Part of a small language model's weights.
Training: a variant of Adam for these matrices, 293M tokens, 4476 steps.
Each number is 128 + 24 x the weight over its row's rms, rounded and kept within 0 to 255. Layers, rows and columns count from 0. The size above them is the row's rms in percent of the matrix's.

# layer 5 MLP down (transposed), 1536x384, rms 0.0587, rows 72-98, columns 0-127
size [105  93  99 105  87 107  93  96 105 104  93  89 105 108 110  99  90 102 102 110  93 102  78 104  91  93  96]
[[119 135 157 164 131  79 110 161 157 147 101 134 130  78 134  86 138 174 121 151 157 126 161 160 133 147 129 158 133 141 159 114 134 127 113 104 108 151 129 109 134 138 173 130 174 100 110 104 168 114 123  96 138 110 114 122 142 138  97  86  85 145  99 110  76 132 112 141 157 152  85 124 150 135  74 106 149  96 163  92 142 113 117 159 145 138 132 113 120 108 120 150 101 104 149  96 138 123 143 130 144 142 150 156 118 177 111 160 121 124 136 122 118 116 113 135 119 135 102 105 158 156 124 126 166 168 113 152]
 [187  85 107 171 123  95 132 140 126  99 153 131 112  95 169 131 149 161 151 123 117 142 130 114 110 123 102 123 129 101 127 140 141 101 147 145 198  80 114 110  82 106 128 140  99 156 139 132 126 177 127 134  79  93 121 111 116 182 114 132 124 131 128 118 153 180 100 142 139 104 118 119 165 138 168 144 142 148 135 129 156 152 105 103 176 131 101 109 179 138  77 146 160 135 138 153  91 178 116  82 136 101 150 165 113 135 110 115 158 129 123 129 134 132 143 134 169 150 101 117 119 140 140  95 156 105 127 143]
 [ 95  89 117 110 135 144 132 126 160 113 146 157 101 121 141 125 114 131 151 128 133 143 153 121 138 127 123 136 138 106 152  92 109  91 115  67 122 117 141 120 188 148  82 113 132 146 104  98 136 107 164 167 134 101 115 137 133 143  86 114 120 122 149  96 116  93 111 135 101 135 123 187 169 127 137 138 163  98 146 119 108 115 100 143 125  91 174  86 100 171 125 128 107 145 129 115 119 128 111 104 155 155 150 134 119 113 157 146 110 128 153 151 152 175 141 118  66 110 136 118 102 145 115 142 102 149 158 109]
 [173 160 144 102 130 104 140 121  88 122 158 151 140 149  96 150 124 126 145 105 104 179 156 113 118 101  91  92 112 154 118 121 161 150 123 136 146 149 155 113 153 132 138 111  98 109 154  98 131 141 131 105 135 146 167 105 122 195 163 196 113 150 130 146 121 158  86  99 138 167 156 132 168 127 114  98 151 128 121 124 109 190 127 139 110 146  89  73  96 147 117 100 120 133  75 118 126 108 101 123 144 117 146 158 145  89 138 127 154 126 116 152 134 105 105 147 132 146 136 117 145 150 151 111 129  75  85 111]
 [112 138 140 135 125 129 166  94 120 141  95 135 112 155  78 157 134 143 118 151 141 155 149 153  70 155 105 136 170 120  90 126 127 121 108 113 110 149 106 160 146 102 138 107 147 101 100 112 154  97 142 129  63 112 119 103 134  94 130  85 124 108 145 142 144 149 144 148 141 102 100 171 129 118 115 132 125 132 145 120  92  95  94 150 133  77 122 114 149 124 126 152 152 125 147 147 149 131 122 151 117 140 151  59  91 172 135 121 128 107 117 137 121 167 123 139 128 101 130 166 135 126  61  96 156 137 122 136]
 [129  94 143 138 109 164 175 147 115 121 136 165 108 106 112 168 102 139 189 114 128  90  80 154 131 150 124 100 128 126 143 143 130 122 120 112 118 135 131 128 124 164 146 133 103 106 138 107 154 142 162  95 182 119  95 141 107 128 111 101 116 160 128 120 156  97 155 138 164 116 119 180 173 117 138 128 127  91 121 116  86 158 165 133 155  86 138 104  99 115  62 121 125 135 136 134  95 146 145 133 156 141 125 124 132 117 203 151 127 182 122 135  94 151 103 161 143  98 133 127 130 118 141 136 192  75  91 172]
 [142 102 166 108 110 120 170 152 139  99 116 127 105 131 141 145 113 167 155 174  97 114 123 149  92  93 133 151 125 121 120 148 134 122  83  80 108  94 129 118 170 152 133 147  91 141  93 115 146 173  92 131 160 123 156 113 172  86 115 105 153 138 124 155 135 105  87 155 116 122 116  79 104 139 167 127 115 154 106 166 143 142 153 143 131 117 130 105  97 147 131 142 163  95 146 104 121 147  75 158 137 133 162  88 106 106 112 117 145 122 121 138 126 158 112 100 131 134  96 177 143 111 119 130 140  93 122 172]
 [138 112 144 117 159 132 139 142 153 101 149 105 135 101 123 139 118 124 152  81 146  82 130 150 162 145 109 173 183 131 117 129 128 165  98 127 137 150 168 150 107 144 153 160 132 119  79 116 121  97 153 116 104 106 172 108 101 153 120 169  91 104 134 121 125 131 153 155 107 117 100 170  98 109  87 153 115 140 151 138 161 128 124 115 140 109 138 179 108 129 155 119 137 113 110 100 116 132 168 143 119  97 121 151  66 147 101 125 114 183 156 118 126 130 135  98 161 153  87 130 146 127 122 104 163 122 129 120]
 [114 107 174 115 147  91  96 119 125 144 155  85 172 140  90 153 185 111 150 108 112 139 143  86 144 131 163 104 110 140  98 134 127 120 104 129 167 133 150 114 118 143 125 132 143 149 101 103  87 134 101 137 110 141  90 120 149 179 142 165  95 169 153  94  96 137 146  75 134 161 195 122 119 116 128 109 111 123 127 129 138 152  85 125 105 156 137 141 134 148 121 158 122 129 117 114 106 127 140 137 122 126  96 119 150 118 140 116 132 165 182 164 103 113 114 152 167 153 166 114 118 100 151 111 122 155 120 120]
 [169 112 143 142  97 111 144  77 120 162 126 162  88 120 158 160 151 158 133 111 116 128 146  84 124 167 161 110  98 136 109 135 151 171 135 163 132 164 129 110 139 121 116 135  96 102 168 143 104 130 103 110 118 112 110 122 115  77 123 133 155 157 118 117 106 146 123 101 126 115  87  84 155 174 166 153 141 114 140 142 103 150 118 114 135 125 117 148  88 133 131 114 108 152 116 117 157 126 115 136 103  91 163 120 127  89 172 133  97 180 106 122  81 145 176 123 161 117 155 144 112 125  95 126 146  98 150 111]
 [163 158 183 108 147 144 150 109 111 163 109 103 101 133 139 144 112 139 125  85 108 131 159 138 133 140 162 127 157 119 105 127 162 123 163 141 154 105 203 182 117 129 114 114 116 130 162 126 129  83  88 153 151 126 128 115 116 147 119 131 110 101 101 105  95 109 111 166 139 129 134 176 117 118 149  91 157 108 147  76 140 145 159  96 151 107 115 124 126 127  95 137 152 127 118 120 114 119 127 146 139 117 127 118 120 169 120 116 130 108 149 108 171 155 128  88 126 154 105 153 171 149 155 124 123 123 119 122]
 [109 132  74 109 111 140 153  90 121 142 141 125 126 171 119 118 132 140 115 114  99 111 148 114 132 161 149 152  92 168 175 140 139  89 140 157 190 109 128 102 135  86 127 114 147 151 125 156 122 112  83 146 120 126 119 113 135 113 154 134 150 138 127 152 143 183 166  74 120 137 102 163 113 169 102 107 172  83 155 137 171  93 121 145 131 108 111 174 108 132 140 109 138 170  63 136 166 166 137 121 142 102 102 133 152 162 124  92 128 137 163 126  95 127 167 160 143 157 105 150 100 175 135 110 146 101  69 143]
 [105 146 121 126 140 109 128 140 132 103 141 141 149 111 150 132 140 157 120 119 118 107 124 168  95 111  71 117 135 147 134 134 120 110 117 140 147 119 176 110 119 150 144  63 115 124 123 125 111 142 131 108 130 210  90 151  95  95 134 132 174 137 129 123 127 131 104 120 125 117 117 110 115 106 114 118 139 134 110 148 121  84 133 125 105 150 160 111 122  83 128 131 139 135  96 104  99 129 170 113  65 128 119 107 125  81  86 116 150 125 114  90 152 119 135 138 125 137 117 128 124  98 132 136 173 153 140 133]
 [159 124 136 115 133 119  76 156 126 111 123 157  93 108 126 110 149 152 109 170  83  84 142 141 129 158 159 128 126 121 147 118 150 112 142 144  87 118 125 122 151 123 117 104 147 122 176 128 145  99 125 120 153 125 111 119  99  93 145  74 122 144 135 133 138 180  94 123 124 112 121 129  98  75 149 109  86 121 102 131 154 158  97 143 162 126 118 164 131 133 120 128 140 119 131  93 114 159 142 116 113 124 144 111 129 134 131  55 151 143 144 129 150 146  87  79 147 119 109 131 182 127 156 147 157 128 102 175]
 [102 123 127 112 157 129 130 134  71 127 108 105  99  99 112 145 120 158 114  87 102 102  94 134  78 150 115 170 164 118 108  90 135  96 126 140 117 137 148 127  89 160 149 120 105 123  76 103 200  96 123 143 167 114  96 144 120 159 101 144 133 143 113 116 151 150 134 138 113 142 106 146 157 155 150 122 144 162  97 105 112 128 113 124 106  99 133 143 119 108 132 127  78 104 101 134  73 115 119 124 124 145 135 142 169 126 124 141 111  99 158 146 153 152 140 130 135 151 151  90 150 163 159  99 131 124 130 110]
 [110 117  88 115 150 118  87 167 145 131 115 126 107 109 153 148  74 116 104 110  91 139 149 108 132 160  84 101  99 144 163  99 121 108 120 108 151 139 132 112 135 156 140 130 162 102 132  99 130  98 101 152 123 134  96 136 116 133 139 154 134 144 149 119 155 153 121 128 113 148  98 127 139 133 114  97 162 148 127 145 139 106 136 136 193 155 134 137 122 182 119 115 139 111 151 105 128  77 111 106 141 137 115 121 120  99 145 140 154 141 108  83 174  94 111 130 138 101  85 139 144  87  87 164 130 116 111  96]
 [113  84 146 127 129 149 165 128 129 135 133 145 136 156 179 179 121 152 116  64 100 166 143 134 132 129 117  83 128 145 135 131 110  91 102 138 140 168 110 132 137 118 144 142 133 126 115 133 125  96 159 127 145 142 148 148 109  77 133 106 135  62  88 150 178 125 124 116 141  97 128 137  95 158 144 103 180 140  94 134 125 114 103 144 112 109 164  76 121 101 107 107 132  91  86 140 125 151 144  94 127 107 143  98 124 135 123 118 152 140 112  98  86 132 133 111 122  79 124 136 103  98 146 116 138 183 150 159]
 [166 150 158 132  98 146 110 107 128 122  91 141  99 100 159 119 122 167 142  73 106 141 139 140  83 151 115 118 108 120 187 142 109 127 101 168 174 114 136 159 102 147 138 128 120 135 152 121 136 122  62 136 104 133 176 118 109 124 173 123 103 110 140 125 167  99 168  99 119 130 103 118 111 141 140 164 151 130 187 111 145 152 155 113 139 121 152 127 188 135 121 104 110  93 135 132 145 132 151 165 153  87  92 115  99 136 136 148 154 110 100 101 148  88 133  83 110 117  93 165 124  91 127 102 171 114 141 118]
 [104 122 154 117 125 116 125 117 138  94 127 149 121 100 116 149 138 163 107 117 106 160 163 143 115 121 128  97 133  72 123 128 173 124 123 107  93 159 116 144  57 127 129 124 145 133 146 159 166 148 132 144 105  97 141 134 141 112 168 113 150 110 144  81 116 144 141 140 139 147 119 129 115 132  85 142 159 126 118 118 146 172 160 171 136 152 122  85 146 122 105 146 102 186 139 108 129 116 132 116 142 131 129  84 119  91 100  83 172 107 125 134 140 115  90 113 123  85 123 161 128 166  95  94 133 131 136 148]
 [153 148 125 112 132 130 127 138 161 119  98 144 127 158 163 133 132 109 104 171 134 116 103  81 135 120  91 162 163 163 161 105 116 136  71 122 139 148 184 133 169 129 149 136 153 111 150 160 159 127 166 121 167 111 132 134  97 138 128 122 151 173 131 153 112 121 129 114 167  74 141 146 114 154 135 148 116 102  80 130  90 146 141 105 133 149 109 129 111 160 109 101 154 110 142 158 123 126  78 113 147 136 114 127 144 121 110 128  96 107 135 134 104 145 115 169 117 143 144 125 128 119 114 142 171 162 117  94]
 [ 98 113 133 132 134 162  93 140 136 124 152 151 148 125 129 138 143 131 141 109 137 142 149 144 152 112  85 129  98  86 132  95 133 145 135 127 150 106 113 100 136 100 105 153 154 121  92 148 105 161 138  97 120 185  91 130 159 149 124 114 108 124 114 142 138 118 151 113 119 139 148 132 170 158 136 121 118  85 154 123  91 133 157 117 135 132  88 130 122 121 126 136 172 154 102 114 149 184 127 135 120 133 137 125 112 161 105 113 121 133 129 147 164 119 129 164 124  99  91 129 154 107 111 132 146  96 122 153]
 [122 130 153  88 115 138 109 111 149 159 117 154 113 119 149 121 159 167 125 111  95 104 135 134  67 124  84 115 144 163 166 147 128 119 125 148  45 152 119 106 129 145 115 104 115 142 120 148 134 106 118 116 160  71 124 125 111 108  85 136 103 128 110 160 104 143 140 112 132 142 152 121 102 158 126  68 109 125 112 124 141  95 104  92 121  99 110 144 140 151 152 133 152  94 150 154 143 144 137 123 141 128 139 132 165 133 100 132 114  94 141 121 110 110 146 140 142 125  95  96 138 145 136  91 180  99 134 152]
 [103 113 110 130 147 115 158 161 122 142 125 125 145 102 120 104  93 147 132 138 102  87 137 138 118 135 140 129 148 117 104 118 147  65 112 119 132 142 135 110 135 155  82 127 151 159 120 141 130 100 176 129 145 122 119 109 134 117  79 103 120 169 113 142 146 147 118 117 117 139 103 102 149  95  74 150 143  81 136 150 150 100 149 142 140 118 148 136 117 125 139 109 152 138 143 120 142 134 151 132 178 125  97  83 129 140  91  98 129 142 162 161 134 140 125 119  98  91 120 167 133 123  98 100  54 131  85 137]
 [155 146 117 119 121 135 157 138 143 143 192 122  98 168 137 141 121 135 107 154 152 126 151 160 117 129 132  64  83 117 120 184 170 123 136 144 118 134 156 150 164 151 107 111 120 111 101 136  86 139 133  89  96 127 134 140 149 132 164 104  99 116 157 127 103 138 147 127 127  93 136 130 130 118 121 129 153 137  82 156 141 107 117 124 161  95 102 132 120 136 146 117 102 165  59 125 102 180 192 105 130 162 137  83 156 152 127  72  96 105 126  76 179 140 136 133 140 147  90  80 107 158 145 164 158 154 105 131]
 [113 110  98 120 152 127 107 148 155 136 105 132 134  97 120 130 162 120 120 136 141  77 122 158 129 180 115 163 111 152 140 128 145  86 139 111 118 135  89 127 137 140 114 116 120 142 119 124 112 138 101 141 121 166 127 145 133  98  88 136  79  93 116 120 116 136 112 132 122 156  76  99 158 118 147 143 134 143  93 140 146 150 122 144 172 153 136 145 124 118 125 195 129 133 129 143 123  96 140 138 125 131 143  91 106  97 109 137 141 145 171 155 104 119 162 134 114 122 165 147 113 127 114 115 173 132 146 155]
 [125 150 130 124  88  73 136 130 148 118 148 133 146 115  73 144 138 129 165 118 113 141 116 127  95  86 162 145 110  98 168 159 123 142 176 126 167  94 182 109 165  82 107 108 134 111 121 141 113 141 120 132 179 118 116 118 122 139 130 133 109 117 111 129 108 130  92 105 119 115 105 140 104 129 110 126 136 138 107 123 151 109  78  93  89 118 142 154 135 118  85 124 162 119  89 101 139 107 135 107 144 132 170 111 137 131 122 168 123  90 128 119 176 140 103 157 137 135 140 118 145 136 167 142  69 125 111 119]
 [158 147 121 143 116  68  97 125 161 124 101 145 101 137 122 158 184 145 119  88 103 116 127 102  92 130 135 109 126 106 138  87 113 123 154 136 138  86 117 121 131 172 169 160  86 128  85 158 155 127  36 150 111 107 148 118 146  90 139 129 116 119 114 120 120 134 107 150 180 120 129 124 140 162 151 152 120 130 101  91 167 138 152 150 126 117  97 122  93 136  98 160 121 104 175 104 103  76 109 174 121 157 144 156 126  93 127 132 121 132 115  71 125 113 148 138 150 104 117 126 102 163 107 154 153 144 145 109]]
# layer 5 MLP up, 1536x384, rms 0.0652, rows 73-99, columns 0-127
size [ 93 102 106  92 103  92 103 101 101  96  93 103 107 104 105  91  97 102  98 100 104  86  94  94  97  90 101]
[[137 137 114 129  55 159 120 109 123 130 206 182 109 130 117 151 128 114 129 123 138 128 134 113 161 153 179 131 176 145 111 111 189 142 151  93 178  96 125  70  67 146  84 139 115 111 156 155 134 116 127 155 137 114 153 129 154 151 128 111 135 150 155 130 153 132 103 118 103 109 158 130 110 122 152 122 145 106 118 133 132 146 172  97 141 154 128 134 162 123  83 149 151 152 138 143 144 116 110  73 160 115 135 164 127 124 110 132 125 141 129 117 112 124 145 115 199 179  88 135 159 145 127  62 119 103 156 120]
 [131 133 119 129 129 132 141 152 149 120 121 132 145 108  56 112 146 100 123 162 141 107 106  61 158 137  99 138 128 129  87 157  71 128 120 130 119 137 151  98 150 163  86 169 159 129 173 116 160 117  99 152 135  90 140  87 138 147 154 124 141 154 181 164 143 140 136 103 122 107 145 150 121 106 148 128 113 116  85 112 115 140 134 125 121 191 152 132 141 134 108 113 110 166 175 132 162 115 102 131  89 146 159 149 162 113 168 149 125 138 152 111 114 101  86 131 135 110 132 127  90 175 131 155 124 111 173 129]
 [142 111 141 147 127 118 120 166 123  83 128 119 101 172  92 109 166 118 100 128 123 137 103 146 138 148 144 146 124 148 108 137 151 188 145 114  79 110 147 125 169  60 113 125 109 111 160 150 132 100 151 118 132 126 104 131  76 150 157 162 153 117 138  93 114 135 152 144 100 110 122 168 138 128 139 150 149 103  90 119 121 128 137 138 122 126 154 118 114 133 119 125 166 152 115 115 127 135 110 179 148 104 149 128 174 110 142 149  77  92 108 132 165 137 134 119  84 142  74 182 177 132 153 147 135  98 117 123]
 [124 161 137 142 101 137 126 137 107 124 163 131 124 126 146  75 176 127 165 118 122  79 153 104 151 106 207  67  80 104 146 122 147 124 114 109 186 135 124 115  94 153 144 134 128 126 143 123 121 121 112 116 132 127 141 131 133 110 138 147  92 163 123 134 136 134 154 101 102 116 124 146 105  85 118 142  95 125  96 146 124 155 163 109 111 140 124 116 143 124 106  79 100 119 156 113 129 139 120 110 127 117 135 159 124 109 103 164 133 165 149 117 169 105 133  77 115 170 125 115 125 152 148 181 109 115 130 117]
 [171 124 117 122 112 148 121 135 106 125 142 187 117 146 145 159 148  93 134 162 132 146 102 109 142 123 123 103 106 105 112 137 158 141 115  72 161 123  90 122 122  82 154  81 124 122 136 117 149  92 165 138 108  60 149 127 129 145 154 145 124 148 159 126 179 131 152 118 151  87 138 138 118 147  82 137 125 117 133 138 115 126 147  97 137 134 159 134 118  64 139  84 157 148 128 152 100 162 155  96 142 148 143 112 149 105 146 112 125 129 135 122 167 115 136 143 149 119  99 135 146 166 140 102 147  97 131  93]
 [157 114  92 149 124 147 131  83  99 139 137 133 110  85 144 140 108 116 172 152 125 111 127 120 148 156 139 132 108 113 138 123 144  91 151 130 130 138 107 103  41 101 158  77 160  96 113 119 131 110 111 122 106 115  97 124 131 106 132 102 121 146 157 110 116 144  98 140 132 107 127 133 178 127 118 134 117  90 126 111 150 128 118  70 148 169 154 195 111 128 111 122 111 127 126 122  97 132 100 134 144 123 162 157 147 158 133 124 131 124 170  96 127 106 112 133  86 121 126 144 129 138 120 146 124  92 125 131]
 [139 164 140 129  97 144 110 104 141  79 115  68 104 131  88  99 168 138 132 150 114 105 103 114 150  87 116 148 136 144  91 142 114 119 155 145  99 151 144 108 116 164 108 120 107 100 153 164 175 104 156 136 127 118 104 123 131 103 133 125 110 145 163 129 117 134 140 121 142  71 107 150 131 108 152 143 125 137  88 110 136 102 129 107 142  90 142 141 167 103 110 124 118 118 165 131 144 106  94 133 111  85 160 159 151 131 119 100  59 130 145 177 163 100 142  89 170 134 114 116 111 119 131  79 126 106 131 150]
 [ 88 127 116 127 120 127  90  98 109 145 161  97 110 136 114 144 111 125 156 121 113  91 115 111 143  96 123  91 176 128  81 162 111  74 155 179 121 102 131 136 105 150 134  85 144 132  78 132 149  93 140 114 133 130 116 119 128 127 106 116 110 151 129 114 154 139 129 120 102 135 157 125 132 112 155 132 112 104 148 106 109 133 133 133 174 108 115 158 127 141  87  81 100 111 121 130 143 158 125  96 121  95 132 121 117 103 137 113  76  97 152 149 138  93 106 154 112 115 164 121 143 138 109  68 135  94 135 154]
 [108 110 118 124 124 142 128 118 120 128 109 105 110 114  75 132 137 116 118 170 122 109 164 125 146 123 159 166 105 109 111 129 145 120 157 126 105 132  87 113 122  88 119 167 164 137 166 130 112 118 148 147  97 104 104 175 119 174  86  89 120 130 165 114 114  57 112 128  59 143 134 116 169 134 124 116 132  98 104 142 132  87 154  94 161 142 141 146 125 122 125 109 135 113 171 141 136 104 126  98 135 102  98 202 164  65 149 102 113 130 135  74 130 141 107 150 146 157 149 147 126 152 126  96 151 103 161 102]
 [110 155  90 166 116 147 124 125 138 115 129 147 129 128 135 104 162 187 133 185 111  81 135 112 121  69 159 165 100 156 135 141 114 120 156  87 152 132 124 122 136 114 127 170 141 123 133 119 154 146 149 114 150  94 119 128 117 135 129 149  99 154 157 111 131 166 131  96  97 127 118  91  95 116 153 137  95  91 113 166 120 109 114 138 104 101 123 152 120 134 105 109 147 183 123 184 199 117 109 143 138 131 137 126 142 128 105 130 102 160  95 131 108 115 141 117 118 126 159 105 106  95 123 171 139 106 169 118]
 [165 115 143 199 114 133 131 129 142 134 144 149 108 122 116 163 133 132 144 177 139 121 119 142 126 126 130 108 105 132 109 120 152 179 146 138  94 173 102  79  90 163 146 163 131 102 113 172 150 105 143 135 112 113 144 153 101 116  62 155 145 143 143  76  96 119 114 118 105 123 104 161 120  93 100 129  75 106 111  99 152 133 136 183 132 138 137 165 112 107 114 119  92 140 127 145  88 116 117  99  90 152 146 148 113 144 136 139 145 104 123  65 143 121 133 147 139 154 140 123 111 171 121 126 138 113 100  94]
 [122 119 162 144 130  94 123 135 166  99 125 117 177 136  77 146 119 123 108  95 137 125  95 123 127  91 110 173 143 122 100 148 144 132 125 150 111  86 155 106 173 142 131  71 111 143 121  93 146  98 123 135 123 128 160 102 142 166 139 117 162 125 169 105 178 106 128 135 157 123 114 104 117 144 144 132 108 124 111 147  88 121 169 148 121 128 122 126 133 122  64 143 165 122 145 138 118 129 124  86 109 102 120 115 159 104 123 129 107 141 111 127 142 142 108 141 100 142 113  94 167 115 110 136 138 128 108  91]
 [124 109 158 167 105 107 112 133 138 143 160 119 128 155  82 129  96 112 111 121 108  96  96  84 145 127 143 117 119 127 155 131 148 148 132 101 137 133 139 133 150 121 155 121 120 116 161 120 165 105 146 120 152 106 134 102 143 151 150 142  91 101 120 173 155 153 125 117 131  99 165 112 107 124 100 146 141 120 154 134  45 136 133 118  88 121 136 154 143  92  96 120 150 122 101 128 151 135 129 122 157 118 117 146 158 121 125 193 117 135 125 178 100  64 129 119 124 111 123 103 132 114 122 170 144 116 135  75]
 [145 119 135 184 100 144 145 150 170 112 150 108  94 125  69 131 159 144 169 110 112 122 126 129 105 116 123 154 144 151  78 137 143 156 110 129 111 139 147 110 121 150 153 131 134 126 151 131 168 157 125 123 177 107 138 145 101 177 142 164 132 105 154 139 104  84 134 126 112 126 136 163 151 107 157 145 145  85  90 122 104 113 122 144 110 104 155 162 141 165  93 121 119 162 145 146 118 151 128 129 142 132 139 166 141 103 117 102  43 107 137 142 143 115 117 109 120  80 104 112 173 164 134  85 150 110 125 122]
 [161 118 153 162  74 118 106  76 173  82 119 136 129 178 140 122 119 108 122 134 120 148 123 127 138 121 121  88 145 164 129 136  93 127 143 138 164 142 114 139 101 155 120 123  96  96 156 144 124 118 147 110 172  88 161 126 139 129 133 124 159 166 173  95 144  97 139 125 137 123 132 154 111 134 130 157 127 139 138 123 122 114 129 131 137 130 140 162 202 100 122 147 127 135 118 139 132 138  65  57 146 117 105 190 158 149 130 143 123  95 135  92  95  83 124 137 135  83 109 133 125 129 143 103 145 106 158 102]
 [125 116 153 109 136 125 129 139 160  86 144 134  93 120  74 129 159 120  80 170 130 127  83 171 130 141 134 159 136 105  89  90 158 110 114 142  94 152 113 130 171 156 134 135 166 150 189 143 121  74 130 173 140 113 141 162 135 166  95 142 121 135 144 100 111 144 105 121 137 151 133 137 121 146 151 110 107 110 122 116 110 126 187 115 143 111 140 163 127 125 160 126  95 118 143 138 154 183 132 117 128 116 123 142 160  90 150 123  94 130 143 141 145 149 145 147 124 182 122 140 161 190 110  97 152  91 132 105]
 [108 154 162 153  80 105 117 157 114 136 127 107 143 145 153 136 140 118 110 114 127  90 109 121 154 113 149  82 143 120 148 143 128 158 171 116 150 104 165 134 109 133 129 113 100 104 131 134  99 157  99 116 118 101 179 131  86  97 165 131 166 130 136 153 125 135 126 111 123  87 127 157 132 111 106 134  98 128 118 139 142 103 156 113 137 133 101 143 158 104 121 146 128 109 151 162 130 101 135 143 105 120 168 145 130 134  99 108 134 144 122 132 143 128 140 117 146 172  84 132 136 111 134 116 132 135 123  89]
 [147 135 136 113 129  98  97 149 100  95 111 115 120 145 101 123  94 139 102 145 140 149 147 148 149 162 141  97 101 151 127 147 142 128 174 135 124  80 139 105 100 106 166 115 133 138 133 118 150 115 117 154  81 121 147 152 102 155 136 142 173 140 126 139 119  92 121 128 145 147 174 145 112 158 139 111 131  85 112  98 136 148 129 129 116 145 123 174 179 133 119 149 126 105 129 157 172 139 138 158 121 116 111 122 148 147 122 143 165 157  90 131 174 125 125  77 120 149 132 125 142  99  87  75 129 103 122 133]
 [111 126 122 110 157 100 107 131 137 158 136 104 125 132 117 150 122 108 127 156 123 131  95 152 208 113 125 171 141 147 168 168 127 134 139 107 122 111  98 109 163 109 112 135 157 107 155 133 154 133 180 148 143  98 134 130  72 147 113 129 108 161 102 172 135 131 106 142 146 118 113 160 117  97 117 173 145 158 113  98  78  84 168 121 137 145 133 140  86 145 138 133 140 111 100 132 143 136 133 137 125 140 109 130 153 107 144 151 101 119 132 151 122 107 148 109 121 111 144 151 166 142 123 151 140 101 105 154]
 [151 121 118 148 128 128 128 117 117 108 126 138 128  66 126 137 102 131 137 111 133 118 148  91 151 102  80 134 127 140 107 149  94 135  90  93 136 152 107  84 144 148 119 127 121 111 171 131 145 119 122 109 117 123 172  71 108 116 119 136 142  99 161 110 149 113 173 146 130 105 103 109 149 104 129 148  89 127 124 144 132  73 144 166 118 115 109 141 126 102 124 125 127 134 100 163 128  87 120 140 103 128 133 119 156 159 138 147 129 106 130 150 133 109  87 166 118 115  98 153 103 100  60 147 133 123 129 102]
 [132 131 171 105  95 107 101 145 150 129 152 173 159 161 132 119 130 148 137 137  91 125 121 174 126 100 103 141 149 170 125 153 149 108 127 142 102 136 143 212 153 131 161 126 107 142  90 156 128 118 149 149 136 105 148  80 100 183 137 140 123  90 152 117  92 165 115 142 133 124 130 151 184 130  90 127 123 119 113 136 102 125 152 121 116 108 140 107 140 123 106 112 101 103 188 151 147 143 124  96 115 144 106 118 132 101 127 146  76 121 123 117 169  99 152 131 120 124  72 122 142 135  96 112 150  84 116 108]
 [ 96 117 120 151 150 105 120 126 143  97 155 131 175 126 109 129 187 140 135 110 125 145 115 142 151 125 109  97 120 128 162 136 130 135 150 149 132 156  47 117  92 111 115 105 117 146 163 152 133 161 120 113 109 128 157 116 117 106 115 166 107 174 135 109 158 120 123 146 157  95 116 177  99 136 107 123 146 149 120 124 151 140 152 100  89 107 119 151 135  93 122 148 142 136 117 190 127 113 120 162 120 100 130 205 161 136 115 106 165 134 142 132 142  97 102 155 140 154 169 100 105 146 129  95 147 135  97 111]
 [126 124 123 153 124 135 108 111 125  88 105 139 137  81 130 103 116 134 137 123 132 131 149 110 134  79  98 157 183 131  86 103  86 121 127 143 100  72  87  87 100 142 156 108 113 116 142 127 139 116 108 162 136 116 122 109 141 119 103 138 149 149 125 134 125  96 101 164 121 149 135 153 133 127 127 161 115 115 158 109 115 131 117 132 138 127 149 155 117 128 116 151 150 112 182 131 155 101  42 122 113  77 121 199 123  97 135 163 147 129 107 152  86 104 144 136  99 129 155 174 122 135 119  82 105 101 148 127]
 [146 144 130 142 142 135 112 119 113 103 155  76 156 145 134  97 151 147 131 114 174 145 132 119 137 132  91 109 122 115 154 153 160 178 204 114 137 116 146  86 145 159  97  58  95 100 141 108 103 155 158 154 106 135 121 144 130 160 116 164 138 158 144 133 120  72 115 147 129 116  95 106 137 118 148 121 129 134 132 123 114 101 128 107 143 171  70 128 150 122  93 128 161 136 104 176 133 123 132 111 106  79 144 150 134 160 167  86 154 142 122 129 138 149  80  91 137 114 107 120 154 119 132 110 155 102 115 119]
 [108 121 156 165 120 105 121 136 136 102 174 173 121 140 108 137 111 142 121  88 148 152 154 140 173 104 136 119 121 121 106 155 130 156 161 105 135 115 139 150 135 146  77 101  93  82 167  93 130 137 111 132 138 125 138 140 108 117  95 128 134 125 136 140 117 137 119 106  96 103 105 139 153 106 156 117 112 105 134 166 154 142 119 132 150 150 116 166 119 119  79 108 153 186 114 166 154  98 136 113 193 157 136 126 162 158 133 159  85 122 131 128 149  88 126 111 135 113 131 100 147 123  89 157 150 108 152 103]
 [104 107 125 124 134 158  75 101 126 101 126 143 144 168 146  98  99  92 164 133 137 112 119 153 140 130 123 115 105 127  91 137  95 148 153  99 121 156 129 180 120 158 128 128 113 168 124 119 122 155 141 130 130 102 168 142 102 118  97 115 152 134 133 141 142  91 124 144 119 131 119 149  90 107 168 117  70  96 130 127 133 136 138 142 115 132 109 118 128 107  69 147 164 104  91 121 146 102 163 126 124 121 118 127 114 142 103  87 104 162 155 107 109 112 108 133  83 135 149 142 141 139 104 119 164 121 127  95]
 [127 135 124 147 148 105 122 103 146 156 152 116 180 120 151 107 164 102 124 126 163 129 131 115 185  85 139 132 149 107 138 143 100 128 201 118 118 135 116 164 145 121 138 154 133 102 120 131 113 130 106 113 123  98 137 139 137 149 133 120 162 161 134 116 117  84 116 123 172 114 105 121  94 146 145 169 103 111 140 141  87 126 167 107 127 153 153 147 143 146 135 120 153 150 121 148 106 104 131 148 129 122 140 111 167 158 143 157  64  96 142  91 138 133  97 121 109 139 142 119 134  97 129 150 122 128 131 144]]